Weights of a small GPT-style language model, trained from scratch on English Wikipedia: tied embeddings, 5784 steps.
Each number is 128 + 32 x the weight over its row's rms, rounded and kept within 0 to 255. Layers, rows and columns count from 0. The size above them is the row's rms in percent of the matrix's.

# layer 3 attention value, 256x256, rms 0.182, rows 157-159, columns 192-255
size [101 106 104]
[[183 182 120 123 107  74 133 146  71  90  93 143 109 153 174 114 137 146 121 164 146  87 150  77 145 154 148  75  81 139 129 141  76 167 164 118 133 130 175  92 106 148 151 163 190 147  91  73 152 110 219 152 149 104 137 164  73 160 193 170 130 124 171 135]
 [ 85 149 134 107 132 145 156 122 111 145 120 142 109 129 107 103 159 180 115 156 173  56 111 137 113 172 151 105 130 166 123 167 107 115  82 122 168 176  40 179 161 107 126 140 113 145  68 104 116 133 142 108 129 159 125 122 153  97 159 112 168  94 139  55]
 [117  97 146 112 150  82 107 125 122 179  98 105 150 119 107 116  89 140 160 130 208 154 129 152 186 101 117 208  97 122 116 199 154 141 148 173 136 171 139 110 156 101 122  96 160 153 175 165 163 134  95 141 169 167  92  93 154  89 117 106  55 173 142 142]]
# layer 3 attention output (transposed), 256x256, rms 0.165, rows 157-159, columns 192-255
size [ 96  99  97]
[[151  43 161 107 145 106 126 112 142 197 214 121 135 105 108  99 123 118 141 134 120 185  74 145 136 144  95 133 120  90 105 121 125 170 118 165 131 122  96 143 132 131  87 115  53  87 118 144 143 105 171 163 142 167 155 163  68 142 123 119 151  96 141 133]
 [137 139 138 136 157 101 124 154 156  89 120 150  73  78  83  94 178  96  79 148 204  73 118  40 113 133 115 153  66 109 134 119  82 104  98 105 176  90 132 159  67 126 156 138  81 151 133 115 136 144  84 126 121 141 142 114 157 192 115 139 139 135 137 109]
 [101 147 113 148 149 128 119 151  78 111 125 122 146 111 138  75 141 116 170 205  79  76  94 133 125 115  81 152 137 122  78 160 134 101 172 110  81 108 159  99 226 138 130 141 140 194 120  96 147 164 131 162 166 129 148 137 161 175 156 150 160  79 116 113]]
# layer 3 attention query, 256x256, rms 0.175, rows 160-181, columns 192-255
size [ 93 100  80  91  95  93  95  90 102  93  98  96  97  82  96 111 101 101 106 102 104  92]
[[128 157 150 110  97 132 152  64 132  91 139 132  51  28 132 177  64  96 127  59  56 105 149 112 131 131 148 100 163 103 160 129 130 131 135  69 124 148 187 153  63 145  70 147 108 100 122 115 183 148 185  91  92  92 109 105 109 157 100  88 171 184 165 110]
 [142 117 112 124 119 148 126 106  56 108 136 118 138  81 153 135 216 130 127  68 131  76 135  40 104 155 169 177  99 110  98 132 101 134  73  93  50 173 150 124  65 164 141 119 130 152  88 113 224 116 169 139 181 145 136 126 134 117 108 136 146 109 146  71]
 [ 96 119 165  96 210 120 157 132 106 127 143 126 138  97  37 198 154 143 132  63  77 161 163  89 161 124 148 116 126  81 165  89 152 139  79  68 121 144 130 118  86 127 141 146 110 143 116 149 159 136 187 129  74  99  89  50  81  84 162 120 142 164 151 113]
 [181 122 142 139  81 172 158 153 168 108 105 162 146 142 128 173 142 158 179 161 116  76 172 136 154 166  97 108 150 132 155 170 125 111 167 114  85 124 110 164  96 137 151 154 127 146  88 146 140 109  84 157 126  87  86 127 118 107 157  83 170 117 123 143]
 [139 102 153 111 139 114 120 137 165 135 117 165 176 183 111 116  91 128 113 166 181 150 135 149 158 111  97 163 106 167 180 169 144 140 113 191 102 166 121 140 163  94 126 125 140 158  76 140  50 104  92  63 100 112 116 198 105  41 121 131  88 106 131 168]
 [146 102 172 119 183 139 142 185 159 167 143 108 131 121 104 137 104 155 104 154 121 188 119 207  85  93 148 102  81 139 132 107 211 146 141 105 202 124 110  59 191 173 138 121 144  83 164 122  46  63 141 138  72 124 106 137  65  88 133 149 126  97 166 134]
 [118 169 185 141 151 133 144 138  62 139 124 152 161 149 115 134 109 135 124 107 144 151 136  92 108 106 135 157 153 135 139 206 142 132 147 159 140 163 143 178 143 123 128 108 161 160 162  92 105 214 135  80 106 164 130 120 138 128 156 155  81  56 176 180]
 [113 160 136  90 157 116 142 127  90 154 132  72 145  93 147 133 189 173  79 147  81 142 101 124  96 135 139 148 122  45 137  94 162 117 109 123 112 173  75  91 126 148 115 116  59 134 147  67 130 177 152 137 156 119 151 132 139  97  97 138  90 183 102  86]
 [140 137 125 131 109 166 156 113 181 101  72 139 213 197 155 107 124 118 130 148 173  77 135 142 135 155 185 117 138 138 146 181 120 150 108 146 125 164 149 158 176 143 202 103 154 120 109  65  85 101 100 125 159 144 118 134 116 107  74 128 113 115  87 215]
 [ 89 125 157  94 128 165 128 163 103 148 124 131 176 118 113 106 137 132 122 172  84 105 134 197  64 148 125 136 104 141 131 113 123 168  67 133 167 170  61 117 166 115 121 115 147  74 101 194 127 122  97 124 134 143  21 128 145 141  92 110 165 148 162  99]
 [191 133 112 115 126 140 138 133 134 107  76 137 136 159 186  80 168 133 108 137 160 154 177 101  98  97  64 167 108 136 110 125 120 136 122 124 158 158 157 187 150 128 110 126 109 142 101 131  86 158 118 142 148 166 126 178 182 150 171  82 143  99  73 123]
 [153 137 131 179 117 159 147 123 164 120 141  92  48 144  93 162 110 173  94 162 174 101  94  98 157 194 130 152 108 197 160  64 163 156 144 164 109 163 104 129 165 158 110 114  80 115  99 103  96  87 148 168  96 166 201 125 124 101 181  84 140 110 120 128]
 [130 120 104  69 111 143  97 125 101  80 155  70 119  66 107 126 120  95 123 173 130 111 107 153  95 120 124 177 126  99 115  80  94 131 106 106  93 105 137 122 101 234  62 139  86 107 130  87 105  57 138  52 128  99 144  95 139 169 118 161  87 174 147  46]
 [107 103 107 129 106 166 136 112 168 165 152 186 133  87 131 166  84 146 129 156 178 107 117 115 116 160 192  89 156  91 164  60 112 127 132 129  84 115  61 127 159 153 116 133  96 136  75  93 101 134 138 146  70 171  65  96 108 175 150 139 181 183 185 161]
 [ 76  90  93 141 119 185 115  96 167 102  90 144  78 150  76 108 149  90 108 112 145 127  61 103 104 123 162 139 162 116 113  96 136 110 121 168  50  93 108 132 168 159 189 138 124 173 111 135  83  93 119  93 130 158 118 118 189 143 186 133 182 136 153 182]
 [168  97  91  81 138 122  86 136 137 118 196 111 157  93 125 119 173 141  97  98  84 136  61 119 146 127 176 119  55 115 123 108 112  70 148 189 139 143 144 143 151 125 165 125 164 123 182 120 134 157 212 146 134 130 150 113 149 188 122 134 197 103 151 109]
 [114 117 125 176 128 128 157 110 137 120 144 141  68  95 143 104 144 127 207 140 152 128  98 148 138 122  76 147 127  90  88  82 139 115 114 183 138 104 168  99 145 192 145 103  86 109 141  78 118 117  70 177  65 115  84 145 195  48  92  91 110  59 139 112]
 [121 126 108  97 154 154 185 198  71 127  96 103  79 111  77 132 110 146 154 117 107  50 168 157 164 153 114  83 132 112 152  74  90 162 108 167 114 106 153  88 133  97 129 120 164 161  95  83 125  37 123 106 167  71 117 156 183  94 116 132  98 105 151 100]
 [202 118 108 157 117 175 135  75 169  84 118 138 124 104 152  97 105 132 122 146  71 114 156  85 116 148  97 105 163 163  99 130 131 128 128  56 116 119 124 113 121 166 163 117 114 138 111 100 142 181 118 131 165  98  73  95  83 115 194  95 114 116 127  83]
 [ 78 165  39 141 139 119 138 160 135  73 145 170 127  82 167 109 128 166 126 108 102 136 158  94 139 121  77 105  94 109 129 170  96 141 172 114 145  77 149 161  92 103 101 156 132 144 163 131 152 141 141  71  94 138 113 109 130 102 146 150 119 163 129 179]
 [160 163 134 149 154 170 129  65  80 110 131 117 117 117  96 117 148 146 170 150 140 113 114 110  87  85 126 122  51 155 110 151 110 142 119 115 128 119 178 129 120 147 141 148  87 137 124  58  94  91 140 140 179 102 191 153 182 138  59 161 153 172 142 112]
 [183 138 115 132 161 169 127 102 131 166 133 115 114  92  79 132 118 144  91 175 176 129  75 104 136  89 135 101 162 109 110  84  94  73 110 220 109 164 117 146 191  86 116 137 137 121 125 132 153 168  79 142 140 157 162 153  98  73 145 146  47 192 126  76]]
# layer 3 attention key, 256x256, rms 0.184, rows 160-180, columns 192-255
size [ 67  72  69  87  92  85  99  96  99 106  94 101  93 120 101 104 105 102 105 103 102]
[[110 137  99 116  77 143 144 126 140 147 143 155 194 121 174  53 131 110 170 167 115  99  96 152 173 126 143  94 152 132 147 122 157 122 118  97 138 177  71 128 167 142  97 161 154 166 152  99  88 128  58 134 153 142 136 114 169  93 186 124 124 169 146 147]
 [111 145 132 168 132 180 129 117 157 127  82 130 139 150  94 164 128  86 118  93 159 117 123 150  94 151 126 117 127 132 132 170 146 115  96 104 112 133 139 170 120 127 152 147 110 132 100 128 171 163 178 140  54 128 108 125 136 128  86 151 102 182 161 155]
 [243 126 194 153 144  94 117 103 154 121 130 184 127  90 127  97 209 151 136 166 110  93 146  82 119 121  70 106 132 136 129 165 125 148  99 104  40 105 133 150 127 150  91 138 156 115 128 151 122 156 124 176 104 146 174 116 131 158  92 159  87 133 140 154]
 [ 50 169 205 148 103 108 142 114 136  95 139 103 107 154  71 202 106 167 119 124  92 101 132 131 141 133 151 112 105 101 175 122 121 151  69 109 135  62 126 148 115 150 137 149 106  74 118 207  85 114 167 109 142  86 138  73 130 135 108 125  84 144 136 145]
 [ 90 126 110  59  94 104 122 140  89 174 127 143 151 100 148  76 122 147 104  79 149 121  89 166  77 129 155 125 167 136 104  77 151 115 177 175 157 146 112 118 155 129 135  78 116 143 134  84  92 157 114 150 162 170 156 135 130 146  59 129 152 126  87 114]
 [124 141 131  93 137 134 152 154 167 102 116 115 148 104 139 177 153 109 159 183 164  74  89 115 141 123  47 109 148 124 106 153  88 141 109 113  49 197 122 124 178 129  97 141  99 129 104 186 162 153 102 122 131 135  78 170 124 113  95 132 136 139 144 133]
 [ 90 113 115 122  68  71 113 129  75 146 125 134 132 134 115 117 102 112 127 134 157 168 164 162 146 124 162 197 173 159 154 175 121 155  99 155 156  83 158 140 127  95 130 130 168 161 112 133  90 126 134 203 120 128  91 149  77  98 129 143 145 136 130 131]
 [167 145  71 124 150 115  89 174 145  96  96 132 143  50 163 115 151 110 148 146 131 136 171 129 136 114 123  72 201 176 128 163 132  90 122 110 120 188 139 152 105 140 111 103  80 148 172  87 108 148  84 143  92 188 104 152 153 119 141 123 152 148 113 115]
 [168 138 116 154 174 107 113  91 153 122 161 139 133  95 109  98  97 145  72  89  87 118 124 136 168 188 136  98  85 172 127 143 122 122 124 141 129 112 177  88 129 129 190 131  94  88 112  71 133 129 143  88 179 115  96 155  92 151 169 154 131 145 114 141]
 [131 103 111 149  78 102  95  86 104 196 109 109  90  96 131 155 186  94 169 141 125 129 154 179  99 135 147 143 130 120 181  81  91 123 142  98  77 151 124 131 109 123 127  81 122  93 141 165 161  79 148 103  96 174 159 156  81 109 125 138 121 152 101 166]
 [121  96 123 109 153 132 118  99 167 113 100  95 106 140  95 119 119 134 131 153 167 131 105 104 141  69 101  73 135  87 116 106 122  93 155 142  85  86  82 124 112 139 132 170 127 116 114 108 131 159 140  96 123 118 112 141 100 111 135 115 126 138 176 132]
 [137 184 121 115 132 111 106 139 135  88 126  99  83  54 110 107 175 115 134 153 171  83 187 131 104  99  70  78 153  66 146 180  77  93  89 125 120 109  95 114  88  87 138 112 106 165  94 116 140 133  61 106 138 143 121  94 150 173 113 118 129 166 150 115]
 [123  98 138 135 114 104 100 124 146 111 113 113 157 107 128  84 104 110 171  96 139 137 159 155 135 115 150  80 160 127 141 141   6 108 167 104 120 119 112  59 158 124 145 126 106 127 159 110 148 124  73 132 115 170 111 166  58 158  96 136 151 161 103 158]
 [135 152 160  97 115 151 134  98 103 156 127 160  77 136 116 141 105 169 102 121 147 158 150 111 192 143 100 122  82 157  78 138 255 186 183 153 138 125 114 160 124 134 141 125 211 111 122 120 107 158 194  88 165 132 143 115 141  88 164  99 134 120 165 149]
 [151 130 191 163  88 181  76 207 181 106 147 109 135 120 171 106 170 118 192 117 130 178 124 127 104 175 125  99  93  97 114 120 120 107 192 122 124  93  97 132 190 131 122 134  96 105 137 137 164 123  90 145  69 159 138 114 139 200 148 141 195 149  91 175]
 [107 176 145 202 126 163 184 124 170 146 136 121  69  89 108 138  94 110 193 141 110  71 131 108 167 160 163 150 139 123 104 113 184 123 153 171 167 116 143 113  87 113 134 122  83 110  83 143 100 138 169 108  84 158  92 174 133 149  84 131 144 128 201 154]
 [ 89 158 136 128 114 166 171 194  98 145 128 133  83 161 101 126  96  92 139  77 122 176 152 141 161 120  93  98 149 143  75  68 104 128 170  80  87 144 181 171 113 108 139 165 168 125 100  75 126 104 117 172  40 158 129 156  97 176 203  93 139  83 136 121]
 [109 122 103  63 142 126  73 157 184 176 151 131 109 130 160  89 170 114 111 197 136 112 123 197 202 139 112 145  89 205 129 136 108  86 104 111 154 126 145 132 178  89 122 162 118 175  83 118 119  97 182 125 191 127  96 189 132  76 115 147 126 117 129 100]
 [130 136 132  98  81 134 132 125  85 116 164 141  70 128 138 160  99 170 134 117 119 111 106 167 122 153 115 139 180  79 114 169 162  98 146 144 152 109  95 154 136  67 107 101 202 110  96 108 102 132 113 151 177  93 117 128 123 171 135 164 125 122 168 107]
 [153 157 174 152 116 131 159 138 167  99  97 201 109 104 123 161 136 119 141 134 109 140 129 146 160 123 177 153  83 131 166 153 159  97 165 108 147 222 163  81 195 153 155  98 118 119 125 153 106 148 104 103 120 130 157 103 120 138 111 156 105 135 109 112]
 [104 103 142 115 139  99 134 119 137 116 185 151 145 138 142 130  84  97  84 114 183 172 124  96 134 211 123 191 144 141 110 152  98  86 194 126 151 119  63 122 144  58 111  87 131 140 183  82 103 115 134 178 140 114 120 192 128 133 137 113  93  96 128  83]]